Weights of a small transformer language model: 905M tokens.
Each number is 500 + 25 x the weight over its row's rms, rounded and kept within 0 to 999. Layers, rows and columns count from 0. Numbers have three digits each. The size before them is the row's rms in percent of the matrix's.

# up: layer 7 MLP up, 2560x512, rms 0.07, rows 551-585, columns 384-511
# down: layer 7 MLP down (transposed), 2560x512, rms 0.0822, rows 551-585, columns 384-511
# gate: layer 7 MLP gate, 2560x512, rms 0.0685, rows 552-586, columns 384-511
up551 096:500480511448488478514471532484495463505522482482510494520491527508516477519506517461448491463528593547476482466484494508540575528472470517447437485494513464508444489525477517466500467489531473485516518517472494513509528541490475509500474516473477478487505449508488509516485483473535536506511473461534498453561519479501473484481499475437513471524514494534503479489510477480522474502477
down551 096:551485469505470482499500539530471481520519532492484489518496521519464453472499508494536486503469488486485464524512489506504524483499482520474475522482485453496495514493488528503471507489506506514557498500454444471472506494470447466473470487498511482523543479447520497498451530475493500470498558545491536516506525529518491479531512500497505463491477463482504510487498516503501539448487
gate552 102:502465481492497460514504517463532523509518543497509519526493528494494469491500531472523520451524486501514501521497491504516490459489526510507495508494486510493512503486464480523497495512511488513482493518504530510555427533500519519506494537508516498533513486529449482486474519476487506496519494509510476496468513505526459503508481498479509536492503539482528483504507493497511525482520
up552 101:505521488518465498503520488498499523498501514488444516499496503514476511488466512437494494423509499511501473493557520484525477536437528536500535466461480488448497485518515527520504506472516475473466510515485545523602486537544522487503497529468495490509489489471500515470515494471520505524491469504468521482513492487475518502483463489497468495534469486530502491460481555469478480483494
down552 098:537483534461473501467544501484415483491503485506448467480500506516468525447480520542479492449504480531463503464518518498528502500476510484462486462510556523495476456512550519500553547504513519505488519507428488524490540519547507503509444491504539472492488495478508501480484482523517480522476502472469498523546517531486540536478470467553501526495517516515526507472499495468486492488524
gate553 107:538524527497518517484546460491472506521490520506519505504468506516498477526512509518516427523509467509545484525466528491463491545531537506571471529487484480499496481496495508470496504474459468445492573523503438548467475488532510505490489496474446457508491500496511528510547513484501511535502564509563491495536454453494484519494513465485477503526508530511509504500504493464498529488523
up553 110:477513567508464464546554510531493466483540480530515506466502457485508521466499489464515485503500495504519476516532527501494508515476522484472471524496509499509505501508456502498473519505531534519488518472438469467503501469534539514452449527500500517511495512511489508524501571456466514528498499501500494488536519497514529527496540527508528501518501452511467512488522503526525498518489
down553 106:539521490528549462540484504497474529499541495470492524467523523506461491501480467475556484475503489520568529526476511455487500518498485541480475537497477456504510494503500493463502494514482507488468492509425486466502530493520486494496532508471475533511438476490482502484533559542492503487492503492522487523513495487508477473487513521494495462508458492527529524491496508473484497516438
gate554 095:494481480529522521489521521507524490500535524530512488463520485482516517508527499519460469473528499465524486538497491500489460482480473501489508508509514537497483475503478501522498479475507520489502553543504569506531500486500504529521502521485474470507510516505550472480448482502530518505544477517465453527526526474490445515538474512481525478520491438519502513555516474479523528527481
up554 097:504494463475495504484487523481466488537503497445476448501512495508464483540515512505480519477533502507521509493478505523465548523512531475489485512519471477510517490504466487558515534478486464526491475481502496476459482522503505520469481479479500453527448524535528532481502489475542470526552572466490512482510516522519468529524531494464488479513564505527479505475496545509503536499524
down554 102:531510475473497465520497572444490514434521539526518482520509517526449490492503509525559487472516524540532501528465516505535489448535503486522476511491489509517494524538454488529485531474446501498518480513476464503464522502483493471479450526460481541505480534539491500490497455466468476537528531519506525504506501491483520551498498529518513538513466495513516530491486497521499519506511
gate555 095:539507501482470483529483494462489531508467502527493474491536478493481501471465490491549505498472481467518506494478490510485491493488486515485538444551502503530517510505489474519493469525507525502574513524560453510471487486508474518496517501477541512520449549463540481508525533470496481516470496439516496503492501462493512494513497523506512473516493479503493463507524544491501475519454
up555 096:491496500535536551494503539507517542491515524523522555467482503527493501491508499447537514479504476493504505497509451488504489521522492555502494490527506501469506542499472483500556477493487487477515482487544487452503478482539458475514508470479517506517544493520508497475501462490483546514518483497514539501503517465484499528479440511488470454437531492503468555512519552479488507471558
down555 103:467514504529513505518496484485517516503514518518500539481511516507495493488519491526493482499508499485504496463508463499507442557479525428526541488485488512545489558466499523516480484491465480496493503504511533472528471487513507532480460539560518457479535509493495467493501502475478497491485541502499471558508487491455524525478559470540487491507499513546508493534587506498496483539504
gate556 109:516512496460485457527479483504519502490502475491482493471478495524483506493505493535511512489486520505542551510514517500495494451490516513513470461557529480476519512483488484533517500495510514540524500510521520527535495515483519539544448493481495480499475506520483473542472466518524456547489518514503470475494486474545486514440499498452490494528519500484498501461537505504456495493489
up556 107:524484511468510491532515489536499505523490526457482493477485516511503516511484513513503538499494506524467517510510499497491458513474500494512455545515488476511510501474502490530503490507524477494492518474492449518478491489487474483563516493489535451490489494514540476483496436494520501495478518525514501500540509459542491524499495498471535502508511492456511511481473542512464490502512
down556 098:518503521519493494523449534492498522511549453469531521488498513530487498501473521468496524520484482487536478412502494488489558500515474527547512449527504529530488463558511482495541480507526509577516487537530506497494491426471493518516508503471504506513522464546467526508482599467525512492472437483515508523495506524531506438502443455523489470515454505545490500516482501515469477514487
gate557 095:488570519489525533449508483471474493524525494480523502512517487545479495545502533545536516514459504497510539487464513491487507493495503514479481484546492513508522531500510549500488500543491504521519509511500498559516494529515508605507493531499504484473460529482508520517515490532494496521509474489528513502508450488498467513506503481489466521493497482497492474516534521526524478485511
up557 098:487483520448489492512490504514510465500503473512512452520491479533503488503526507502537474522499554506503508489483473503522481486482485483473524491516519485489500516526515452485519482475519502577473480481498495487508471488486479487474477498509489504475477512536486550511545527490502506504505495504485473510502485490507507506514508474470498512547513505499485490456464467458505515512486
down557 099:495471470508518504480466482529494504507468475504493523511509519510465504500448511449503508530518479522496471534476505508450486496522499513504480500472507493478541486496454502463498498527490500538524502476444523534512536482462535533488516510516523538490465473516543490462491550535495500497518480538498494517488491469463460488461490483497474510481467481501493485483503512473477479491535
gate558 095:511517535492536532498451515478449499501489523482491467476486489535487486523504518510529488509498429561494501501474532460510505521518475516533519462534530517529564495508515491475430529511509524508482481483544476526502555470521498454529513516492486494536491491499480507513496508483520502480474495524488480533500540527559485532552471503472502458472521505464518475524501496529493487518463
up558 099:515541509525512471500531512512508477488477468566504498533531526543531474540508490511500524486513500503515518467520508440490548501507510501491489483484545533472460503464513471471525516514485480498467497526521488487454530494464475517527522513525516483489498524464470515475535516529478517553548494528531476489515495452515533475512468522530498503544489571499446496485515534488525504502527
down558 099:498529544499507529506507487530485543484513518495517495506504498503495519521457500454495518523508544527506471506440473481534510486519528503490480513483504489541514506519503509508564513501522535471532521543486560529496507481519495479520513508539496468463492484493475459510466495529480544489484503518530484534541482505486504466494495511479472499485547499489531493472490488480486534518525
gate559 104:495540528506508496518488472496472476465478502504506474517521523467511518501532453535483502487533484526538481542495484517488491483501505511518502494470507453564554525485519455504494511518494497472446521508512469508481517485490539482512500511484526527462456488499538505501496474490524483464561533496434520486473477557510468499532482491525498464524506454491494489465500469537477524517456
up559 102:461491510507520503500512516482504543483482493452479481452515456528483521482489510477476495526511519513517473514489482513487542470494517505484498481508463466506509512463529553522490529503531495492496513468439510488504458529512505534503500531530502518501447502507539504483490508464492497490506551487470487497499497478499517496481529475511519493496481472505476488491553531497488535503524
down559 107:492491450517483553465501537514520505505511483484469491505534517511506536510501512509497498504528524473495432559462522474490484506507475528524509510530494524488503481452527474502509532455477498463451445521456485470508565504537502529485450485526523460497505499513509486463515451510518534539468454532491486504474521513499491524476459485533523530509516488502533479509556488483522450497516
gate560 104:532532509485498477450470500483535475457517522516478494524519460530532501506514481477477475496523491515500457491577465478503530455511508498490495492440530523506492481571510492536499522503525491455511550483478503460522495538528497495500498541497508516526519504485486466534542519472497476493534493480488478516558524460513512476503531461478525473492474538501500508502499489520515499532496
up560 105:537497515508481506522474503531525489496474496533466494498521510468513484516509470495496458505479485466534500497506529497494494495514519469476560530516493475511491517517482435481524526471487521466439497503475493502495549525544518504471492500534534531552464536487495491519510469507492508432480494538460524492545489496510476521533514490503480522513520513480518483491514457523531501483496
down560 106:498523532474545516476479512464530462512449535533489533514481485484549445520517531485493498497537464471504511488508473511467482546503509505515536520489555492523487462493507506460493528514493511475507497463471479502529523498535451536508528490527555521532540489483482481538498516478512513457477533470500538507495514504532481476463492463465526541531545491506510516520498512519517494491487
gate561 100:510477502517456472441527478454533506528498486516519487508475448463522477548488465487452472511487513491495519498508514511468472513473493457460487522505507487511502581494469538512476497486467518505473520515532498486488458473499483510515526453426474481530483485505555488446478482494476470485527473521488469488508522508536538518495490496499523523497511511513488500482502484509527503538507
up561 100:491447529505513540507484483514524518490514494516471483498495488504492521471478486524531473454445516483472482459482490539527472495456504497500486495484515557496495476526500503495502502511518467491453473503503497487511492507490475453499493510523493557487490512501510506521494481476506511540524472498504489514449531517495525482500499528496525511469450551466538524493505517492457493469471
down561 099:518522510496512548474515497491515516490442508499514492465518515520477509493518482473503505494498519486484486399496471491499463513467504514517488552528489541477467554525523523452498451480513526480532505489505518543532459486512537460515499499535498508464516457510496505538516461545522488563486484518483455478520507522464528458519492460482505500516460506539500539502482477503519500460529
gate562 098:495489482524513528494553491520497467478513494514516478482544496464452516455467487432535491520479478477541498520525505475532472466509496491485540491493511502476482516454496503460503558488481505453543490511522538510492490485477507482504486477484476454520496470490493544507464493439516531493492511510529559502540527486537502452496543483463491490484493502501484457522521551516481504509496
up562 105:515517504532491524524469471496522526523478469473486512473514471530464547513483491473489525488505519523552478498535479511489530462526539491497494455524478464470518509490530479479510505510524488466489510527469517514521466509448486505521496432487549493463486517494490505491517507457512545487474485493515489467538510496454495460489490501507516506490530532527481513499515472532484502506512
down562 103:522452506486501483461452477553526462486480476516500471481504518526432529494499499492553478497529518417508497538544474486454520443458504494510453514485510517426519526491517535452512510479465492455521490520473520522519475468480497498488502482473534503463499521503458516471499469458469466460489484536502561485512523473488518450539519513537514485507516475525504498512506489518555484520553
gate563 101:526534481448502467501481502539530494486498478463504494521481496537461515495536455487500519444499519506481513519510500510532485514449498491528528524417481525474485493463447489513481495507527516479504457459514482473518494494542466502549474525496499450510504489451501495519469471503444482485503500489536505501500496498488518546517494533512479427470554472514489517506562493508497509478513
up563 100:445534460525519474508509532540549547496555548506525495536486535554522470495472446525542503469481543513553514497520517492479522484464510508517451524529505496495484567517451489500458494496506536515466477484522502509521511488498491492534485562520506491526442467507480491479460494472481492483528470498466522490455461477467497466508519520519493489472508477467529468466513478537524507485523
down563 103:488469525488529458479471498491475513478511520500530506483509512531510447469503517498462520497490519513534476450502505517501525478487518467531489484477482501531501455454490489523471496542518513474499524449505515497499524486543480495538482455516513494474463495540527511513483468535459492502492493512445499502460481492488519527515501548505497443524500510440456540495527496498533484510476
gate564 099:477515491455520514483452490495477460489499512464471502485573515485543491477496498479492504458503507499535480501519537494510490438458503498504514540503559458492500518482464501472475493474520481481508469533530510523502508524463455512479487503443537471468491495470502447498506506511499484514516473473496530470546531513505498459489500472513531513489520491490488511477478524501462513518492
up564 096:493489453504509482503498502519446466527493502535474475483516469527471502505509511493511506494479493466473566486490513496500520504488524489467507493531467472532519494534498474513498515518513511509481524542501479498545513459525496485519471572556472519481453486471527488468511512523524450527495487475486530539507500501506457481550467518530514489545546510517506514491525534521481508496522
down564 097:530514488519474516487500538497484492491449481492491499532549515492465556530524472468520504504497475436490482496536471517540474488463499490484483556471495503487493483502533495425547498482514502557522487470494529510509495472472508534509536500483497484461491493483545486497557508497531481493483520494472496471519497496481483460476516482505551459476480489533474492512513521538515539499485
gate565 103:519519521490458510441515485484504480491511531505528486536486495498500495506476493476494513489503517553507465466514460505502497499478556480511530515477558512530493450482454500499479482516494505481516476509468465513506442529505492543541417518465480468507510544484500533521506495504479502532483494492504507522530489537543512564482511476494474525489514514494527502461472482491483522497529
up565 100:486463494476483515540514506483515495496517509523476467499437475471529531487546488530501491479527504446483484499513485473518490496504527502507495491482507490575496499542452539499452496436539497467509539543556499484493463475518528511467519508456491496511480511516506518511479489488495517513523519495437493459478457501494481530508534515505495499495502537501538484474482454486504507480530
down565 101:485488504477518536526570480483530519532477509509486504544476512511561499492468505528475488510485472496503511524476535456465505530550456467470461463509482489533528535501497502560476522510461505565491488461469542510531520491496474487530520465516473494473492493515511471468519517514463528535469535453482527537493510523517495514496471516524529501495480514475463475470466436483491491496457
gate566 100:480443454441520550498552504451534524489506506492534486530511491534497509505519508479509503466502488530537498491458497460515497510495443498518498510505467443555483443472509484497516494491503505518498421554506510481502526523500508475481492534513486513544519456511511499483493476503516467521469509541500515475522469517507507466485519521506535546527517498507555510480521474543467538509480
up566 108:500497568550488489457481501499497533529505466536490513504455520511476528496530486505537498495455522460504536533535504501504543483480513502521499569531498518487467519459494515475500504528444486485542521524548532497517515502512501540477496514453509484477454514484526496460526510511519498488480463490518457460457514449495523504487531487484483499492528489522512511478590456520535487493505
down566 102:487522530515444527484456512489465505502449488505517519512491494508550464545557510476514508489488472526463484496510503468499542502431498476491576495527503513496453522499495483492491505558518517468466523506561488479474483501538498525472522516511548456481477452527500502541490458497487464460485495440474459484460520524461547483504493486504465537481517457524475509483519512523522498580529
gate567 100:435444523489513523508505519455536478465499469434528507508516458479502502491488491510509525519504499458534464502504514468454526473439488487513507474524520467488458477500535478482529450515482524526523512553524493514491463503516531500493506510489496540475514504482494465491489503468533505531458514468486499445517529484504527514534486514490508524513507558469485512475483495488456521503485
up567 101:487466523544494544508542509481471479493438525500520515484554499486556490496528505559482551486535466522526486479471537503437491469523475511524543514450481465532522534500520500532493505465506494481515477518555480527538450482523545497478472471484522445505477513491521472501523502489498480525482507493481462494514486485528518498495484489439497491448524514487521475462501513499511489502491
down567 103:515524513484502528509487526503548482519453478540497499502489500488521491497555486484513538501491505511517520547476490526518476491495477500541534529529504544450567484466505509450494551517512463472479506474490469503498494479509483481461500472490530492529514489479475513447545416491489540502440553454501448502497503498455530521494508517472514523512489524477534508517524498505527461538510
gate568 096:523502481522481525450464467493485518465495477476535484523491485500518504521492493507488487495483485486544463504494526438521525511495495497502563480523482498455470538476516488481524473508483506482511491525453503495482494486505532530477519537505485497534514485527522519511518507520479499516490528485511505492538499499505483468543468469507492492516491450469499448472527473514482468513499
up568 105:472526490466526523532550537479486502483528506558475470496546551505491508476492504464492554479450531496517532520502531583485479552468480461439471508498489480512491496555481501504509513491503547509526481495475480474450495478503467477508502509512452494496497471487488512426492499486484512498524545502452495501492494487519462533486513501512511559471488476530402500520499492528512485473505
down568 105:484510495500473485497513491488505485521463510513522505492498524507485488501480499515448487498522516499501499469497505508459461477482495516418506491488512544509493509498501475512484495454483477531489525458483501520538515495461490520478478497483494538506468536487530479490504504523547499525538495481494477498533481497538511520526497526485507491464451512510500533501511481506510518479499
gate569 102:461514430458527527507488499487482495466503490501489517527501491521456474491488475455520494479504490511504478490509485464503520506522497461476462494470468531498477502526504518497481482502511570498474460504519520506465455460492536468461463498503502485542479539484525526537498513479509513481507502484503521519489529504526444514487499551551534542523467511455493483523529537500516551493513
up569 106:494521510486496469484484478510512516463495507434463493514538507532536528492522486490465457523479437498476494541517448476497497537526491522494533472514509528496494483519474490503467522515474444495467495482510510485482538560502466496543440538480529530508535490471519530507511516491482502470527547498517489507513536508486488493513480424505477522492533513504437483544484475531512460474512
down569 107:510484521477506496518503551525503495517505498501489506499500502495492487498520455492513494510487509486469479500533497468469490532482464501459477467493474490485505503555500479510499550493476493482480541540507535492484483519482534511507487545524512475478522510518446523488500498513491495488542491497485513554545494523497468476552503503512486501522484508541520502527487453493474489504556
gate570 099:484500506485480525456483477552539511477512468513511519500492464512481469502491535495447536494483499486503470505512512552474499526498496507529496499514515540556497506520481511509512506451506526482480500501533475522511540475532507465498546493516500524494488550502494501504500490457506522441486491489522520521488529494492494487487481440501532504495520467495500519491471483513492527504506
up570 096:478537523530545447509504470477482516513548503533493489502465452507505511469515504479455496515504503495485513493524533494486499507437498498484503481453497512492497540512530510498525499488489472508504509514454497506490480462549508484495511476520503518525488531502533501497504512481546493466507499526486491495508500478479523455516538489497509504420522442451508460487555467490538447541496
down570 097:497507465544494525508506506458484475513492514489467503468468556503474470497528487519553527482489426526450509496488536499461471470537514527507462461500451486522523452513449469470513473517483497484527479504543467498512454520464491483513477454488507512533497501468516472546493503489536517521502469528522507523471455457460504473519523476503499501500494500455509541490508472472478495523510
gate571 102:500515490537514525494519494530522490475511467496542497481437523502493501493482530507511467490494483490519485549522513489498533484529502532483500547555492482497460519498506512522519475492528494499495518520455558468474530482489479494508504459514493522514484538495499517500479497515523490529477530498503494473511463536499510475472490509537505497530503494500471494483467484514477499472495
up571 105:482484526497494472507512509522541499490475508486471519523473506543509475506508469473515534471496439509542508512490496526515512515447533494497476501479515538519484493552464475509486506503534489491507521461494545486523547534454531509520466488496525506446518473504469488518498507480524483449507494553517484517492453492462548498507499542552494508502489454518510490477508499526503490507498
down571 104:519524520504520524517521492483462501525499507482488441525476494465503543465512545529507491494554520496516441457524524527543514501537514473518484499488520469541486499492497469513516480489497462541497545492458503465495491499509462518526458505557507533507450512476519502481493523518519502490514479503515544474435465526488514492505512461498507480508536494490473523511529493491469491475508
gate572 107:485523475478514458509472490457552496540558532468514523505494499503463498502504498511527499511499513519487489495476521500474490454499533561477488459463514469472474505510498537497529471501488533485508479536490505534494549497494497528533480467461535502471523536482489526526500558470465508478471500481473467531528488528516561511500491542479498518467485509539512532501531470512494489497524
up572 103:489446529495494548488535461501502506457494457508524498524487470518506497505542494493474510493483516519476438495530462505482514558472508509487531514504491547499540479480473446482509532470467514482529473502462501463512495540507531500557505535511502467520444485518499459468497474490488458515518532477524537474498514508525508496527468508517470487522531510494505493506531538479535499494561
down572 100:536514529484491545515536499482491498484459519460497515481501503470503506548472461554509496528488495493515502535504536503510515524530476516494545477529478504495474501476506464424492495467498478475473490497509508507544458522525479452520510514555453540499454478503496478475461500517521550515518533556525506522467493475549516497493501513507466492474498490543477528509515429530504537492442
gate573 101:506491473515531488504496490489521481460556459516556481532504468506497532529502547527541454484550487500502509496478532496518522484521511504522494462514492513494476505518516462481452499505495500491510550513545526451513475507517554449532513514484541475493492485503487515507487528535503570484524507454515462530477468492507504505491488533464502513532489546492525478511480489473495488502493
up573 099:492462498485534477524518461498474541497491458465551496439510518496499529447456490481545518467533535468475499527494508497539513481507477535481473525511494503468510506484487521480531507488502497508494517501516520501522533533493500508521478487478481505500496510485489545510501498512498531522498511541485491487497506503474531501530533459496499524531496475503491493528527538461526472459556
down573 104:517495524488495521502527528516461510462528518503536533505551502500506508492473478498510475475514491473547489527501542510514468487483474488502467555506484540521506496494527470501470500513516497503498519512452538475514479511533517486509489476492453503522541503486515514508520513518498539525476499446530514477536486494537500510525495479517518550484533470486483487481509494471552495476489
gate574 098:494505530466510544562475504476493468468488477497432514489462516491488531508451524561560519553477510495486521505499499471496515511470487541494500518499500534544485520484508492487458499499536519526551501486500486498505456540468479499492519548435507513495537501473458493500511494478512528505511512506498483490499468511447475512506504516470505464484497538534528505505467498498521456482536
up574 098:464519504504473505535555507480520495515510465480540442493486502509509533509550493516498461486476556468534503477527530473487493498449485490494476509493490494478492538492475505484547507536526565505486498529525485480497527492498518496522516489499467499536495461532479505482534454487491474495501469454462488457486469530505545499410491513548499512501496489493475518483438448500494498482490
down574 099:461522476500480510492510533486521522512461495499487455476484572505490543525509477534516481477501514508543521497480518482516485487503487509536466483495494491466475491499487559527573499483503540491472492551514526477488467472500532506541506479484469478508483466496474484466473476498497472539526462472501488499526453484484513479441483537497468530487540481491476518530475517506519493495478
gate575 101:511528533525508458512485488461480497517485489496511493534529525501507503459509515481506490486483509518497534507526506536459487486489470517510487488419521516454491501526527514498525491542530491500485510493494529498522462516509496483556520533511535521568522507552475499519480509489527481490503480533499480521518503522488488534512535544487437524483521516481512490514472491524543502539514
up575 105:513480517468450489498555499423521528523510494498492527517511558503516471502521472485468497522515513487515490526501500518509581523501510520492448503471491507537502488512535495477501491521513490457509563521501486526527510502541508558478461418527499479512496422472510472481511488455521494534455450521519509511465523487502490492514521466513524522497494505476491538496493489486480523473490
down575 102:498509520472465478518535470534499490497529519498505437504515537533458498488490500464482502481513480503521459488471502494513522481526537485469537465505502476500463550452465503480484507487515490488479527482519489481503554473497536531505422476488455503473480530457504508499529527462514499517478472515463469546482503505503464474513500484518494487518509519477472493489544485451513484507498
gate576 096:471497538535474453494446490526525514491505493510502479520494471480494506498492479545466515489491513501431448528475503504495481511479499496494508506467510461535507432498534525526506531514506501445466536478501502465503463487492472473514522466475510503495495481443510547498480475491525467543511526484538497476518501558503508517478495481562574503486475457468488472506516514516504500512441
up576 100:486483509505511525461568485486558517449486516530535471511527514470496463521526532513492480471460500525509521482515487538552486504495500508498563521507508504520491485497509493534518493497512448484506482492478476469469503524483499448508503461471496520536493486522458487521491501487501506458516506491492501491456496541519493469485530535498491494481453493476473455489470512508506565532549
down576 103:469504532506495506452472469506518517500494484475532445483504542504534523523495505505504488488504494483518470460530529499501484483496500544499514505474499486516507481506484505537497531491457472485485488468478482462499501479494483510516481504489455525529483471484491561492507498535484472489517438466525478525553494525486514508489510525483512501491511469456524515548522502552503492547486
gate577 100:504460537499493475499517503547516490471470479500491517476526503499500520521525492452528495473479466516507480513505491500505507566510454534472491496510512532466498507478486501520528498498464507494477501521548492468531438466511540503495501517492528529539502506498536493469484484477555469487520501519528494509529493530523528498492515520512519507475462476500467496470484468509455504460525
up577 100:499525466498524538466468483497494470500511528499514500549433509476480495495504519528526480492491472478485527499466463505477531481491484489489521516465469514515529508495521488494538519487508510497494519487523510534455474561506529493485523468522480481477504490465469520446519517505525569492474488489534500460527502484498531521494537513470445527482525470497520520471529493491511500475484
down577 099:493479524465485486525518472491495522501460485506487495505496502454465485471493543508449519471493476507503432512503480494461510529496480478465515506512523525496468514489528488544522545500519493525506505547451523476523528497477525535490534481523493492457475515502492506455512491489509461437473496507491519509519472519530444526497494486504474511492521502460522476505523482494547521506475
gate578 105:455495468445488470489494517500519486476501518489481534463548494500488496489453497469473551513494462508486468528485490462483517516505511516488548462514481514507473457501515502508512574512512493511512531541521528526515511506469525481491472514522476559541465503514492516522535502493501501525488500508546519564515497575516474489498457515485502476448516444466558511522519499503510471490466
up578 103:513512459463520516503509482507488507472473496505499522506484508486504528484529450498518534576483485475490499523470473505435548481479524454483522491514504485489549535498530537504528547483489477521502514494513479517522484487503487497498479468523502522481456526478476539520506488471520498488521496495510484503530499488502475482534487464463513495476508457511529484488461491512502532515494
down578 103:510479456511460487505490541475511471491486524523466536521476447522516477511505489496490541492499532449482498465508464499506474468494502496483494499461506504455486489471537505527481482489504445511505487472489497484523492551531507504505520508508488463502518494515485479488511516492520527472529518490510520571497492518479511465505528538509558522505511489535547486511528528455472515544498
gate579 096:456502493477565492484474529523484527500518419540495509526479501537525507514497501532500447442502498487532480438472458511556510519512489491507521526513484487513447515475497496478464497490510449516510471492505548534467544515464543530515506530512493532467499494517528514527491489490498524529492549490514519536497479511469512492501511492490479526500509504465500530516508500549491526476495
up579 096:485459500550490470474516511526526509551510485473511487503521497497492491474552512500527482505498506530508510534524519458516492497486492514522482501502512496460514541466533496516486542547520495488461518502472514462498497464509463513552499482519489523530491553540486494522510473498522525501482519495460481511522455505460506508489491457441505472558477482480483504533452492491511513489503
down579 099:535479529531575523536537513477506509519561492527503468493489514480489514524535464503498512543518465489533486579473529542497440461474522498551540500502492502516513540477543523474472482531469489514506462471483497468512482455472489505516525517489483515517483519487545499509520490522464522545536518495543502554513493474471490489473487516493528518458477472487523458524493470472542477499465
gate580 088:494491474459516532516483457535487471522463472511491487472489521494462506443521530518518492496486512499518503515446533506518453517501487502513452512495445470474516514497530485491548538510495476506509457502475498476532483511520439491494511484483488514525482481481474517483499518499527483466522527518505470478482506504548507558500492516497516527517475464488543500519465504524489477512520
up580 091:521499516487519456548461511494479462489491504472509493475498491486538497486489512532494505516476479466472464496540487487500484445490517553473543493501542517532425498489518521516486455500504491517512465505458497478481489460487500491485450476558520556468524527493471522497483559481467519481516491520487501529549482498475483510559481520513473458500493508513535454497537484525483520494496
down580 093:483515496489467556465534491463503500467520482506516460481495502525483497493488494477486509493539477502473472512496488511486567454528483506477504542482516530530520518458510494486527459503504524481530522471444470478520537492446513488492429477501478495528479531494514546492492490492495502524482513492531469454485469458495441491472507515506497520464499498493532465486524468527482489472447
gate581 099:499499488491500529499535497496465500488473524508540491489502524517492500485490529490495491527461478529523527467520450525494481584515468513479509525487474534540497487503486469489533450486495507524539498531517467510530487481496538460501502498474530496516459469491537487463467493477497516561491502483492532467510469565470513543523486511540520504499472503537497531525515539520542555470500
up581 091:516540503455517490497523457486498537536491508505476536490520509515535479459478474450529496534499499496499499491493523526528478536519521473456522497488530468480504478542507424516557505565491508458496493505501487459496494468453479524506495497473545485526512459509484494516481488531478500518481544515476559460490496476450549522529515520524519498501522551488471497519482488522486513528464
down581 097:538533487497459519513548523524470514483504510506519460514536543516493459487537509508539497488551505510482505552503482537547492481536463468508518497492465512536512475499518474503488486492525506535518490475511539523477446543514498479467514513474525490503472506494513476484488488488479497533532493514469486478503485520521502483500486498496496513520529497493510551477468467506464540488487
gate582 097:532516550510507503457499488529476509508485505480513506454588541519465521485548479454445471485489495480523490484520501536553540466508519528518503477468469464527501511448510477532499518463510515515495490523536502503502554525512507487502475540513519522496504495478550496505530526494516540500506472436481495551463478512468517561496443525472513511502493530483492462501509507470491493481526
up582 099:495511498510524506476483483447528482490496502474513474489536475466549472469457467507519512458526469521513481502503498484490503528527487511481512487519546462507455545472524538524487485480493489552502480533531506509514487496495531541477440465524505479513547465503501515500528491487503525527510506506471438524526482485525485515560493505567500518472447446503473500513560507482546536497499
down582 101:512483490486453469503509499499528459510441532504516500455540518526531505509494486501454492485549504502485516486462495483495489518437495457506461486501488499508547521512518509525507509525501467519484527517536475513476449511500544467430525509506523474525524487477484489503496547551504484522459495514518499524490523491527484519482468502502481478472519480513517512509498454457524490514477
gate583 104:487496475496465501528501487476539517535491534523491492472518501527562486477499482491479541485476546500513489512518481511535523470479554503506548545485524479521508515544496501469496494478456452532466507516517534479485497486512462502522484454456488507483501535554522477483483471438470510506470499467465539488497510461510520550482514517553478456521538494540517518583525517487508499471487
up583 101:565482522484479485468472490478517477509557531509483458505448491478512497512476469515502494487501509474500469525484519501492456524510515540488496495487475534502481494527491488478517480490529456478479472464483480530510492460523519482463538452531505531505467549547527513506541501526480487515536499530500450485501536512505487520512480490454549509476502505508519508474489487505511474491492
down583 103:504478483501478499491511485517519503533459500453516480475466520486522480511502515528509517512490572477508534505453493514456532512500512482511519497521475515481487494516474515515495489478510474486502481493497496511475510485511497440477540476492494484522460532535517535499510522486546514473510484516470497504564521533522489505537512520492517490470485533536468513494488486537513478514528
gate584 098:509444490501490508494449489467457436489571472547524538489537523482494483477491482508520454506481518518525519453519512528448501427475474533526467531470471489537487518483484548529475503504509458509502523517534490456497476504535473518509486533498503480509521515504499529514475502530513511505502506541551468470500494468498502470557507519501477533523509479515521494489485459521479490496441
up584 100:484501480473475491486475483493539473486507499483497508502512500478489519502508505503538516464509493476525471544461497494516466524512491515486491545480483488504493525495490501454495504538493567507515483490477514484511535465491475541537520502527488510479531510530502488555505497454442475506445498496525490519495492523493496534494534520493464483525503519503492474520494500489444435476486
down584 100:492548494468467519501503524467519484515484497455494503489516484470491511505482524484465499510498500498511499502496481503496490503458522486512537509489500495495518502512481468518500512537501513515506459552509519466504523459488488481470477489542480516501503506456479471464525500490482480459524484453486489521494486482457524544483529518475463505472493495522495480528493488465485505489474
gate585 098:483476528537487518455501542531506495477482477471463493490497525523482521525514512511482548475509536494457469479468447501479494475518507511456483490482503557527506481511503443492514505465473479530507499460513506491463447536498562467487541502526492513471521465527490514466461510517514470481512485514529518542478475498503456481486492476501497468524507497487525454498492502490521505525500
up585 098:495496502500498480511489469461523476504538482534526539485506526533505546456495493521538464441516486437504508531472494519431538474516471491492447546530492471480492538512522535525455517512499512548537513479478513456509508475511507504482488506515485458517518489507512525465532517517521485543505489502507468518467467495505515461533489478508536486539518494490483486463496504551501530539502
down585 089:542500451508473511506486523485474482494477523495498515499512487483498499487521472482507539483488536497522546594546482534472524490518509496491514484514523458525465500514507516489475510478486544514493499505495528549508487527478510520505506492500552480464479442539521462498504458506512499527486525482508505476524528430509496476485547502485448505479505501509478492461466503477526492549496
gate586 098:483509477525473468484456491532493516530453485458496506523558485505495497477541536493479475492472544466503505495498547470445515469498450506506527457498521520488501511505496545477539524450514538527490546493531532506522476525471520539466442513478487474503496547524505506497530503522511510508521503445545506514490579467497479502490405483518513507488497491510524496498529488471513496494475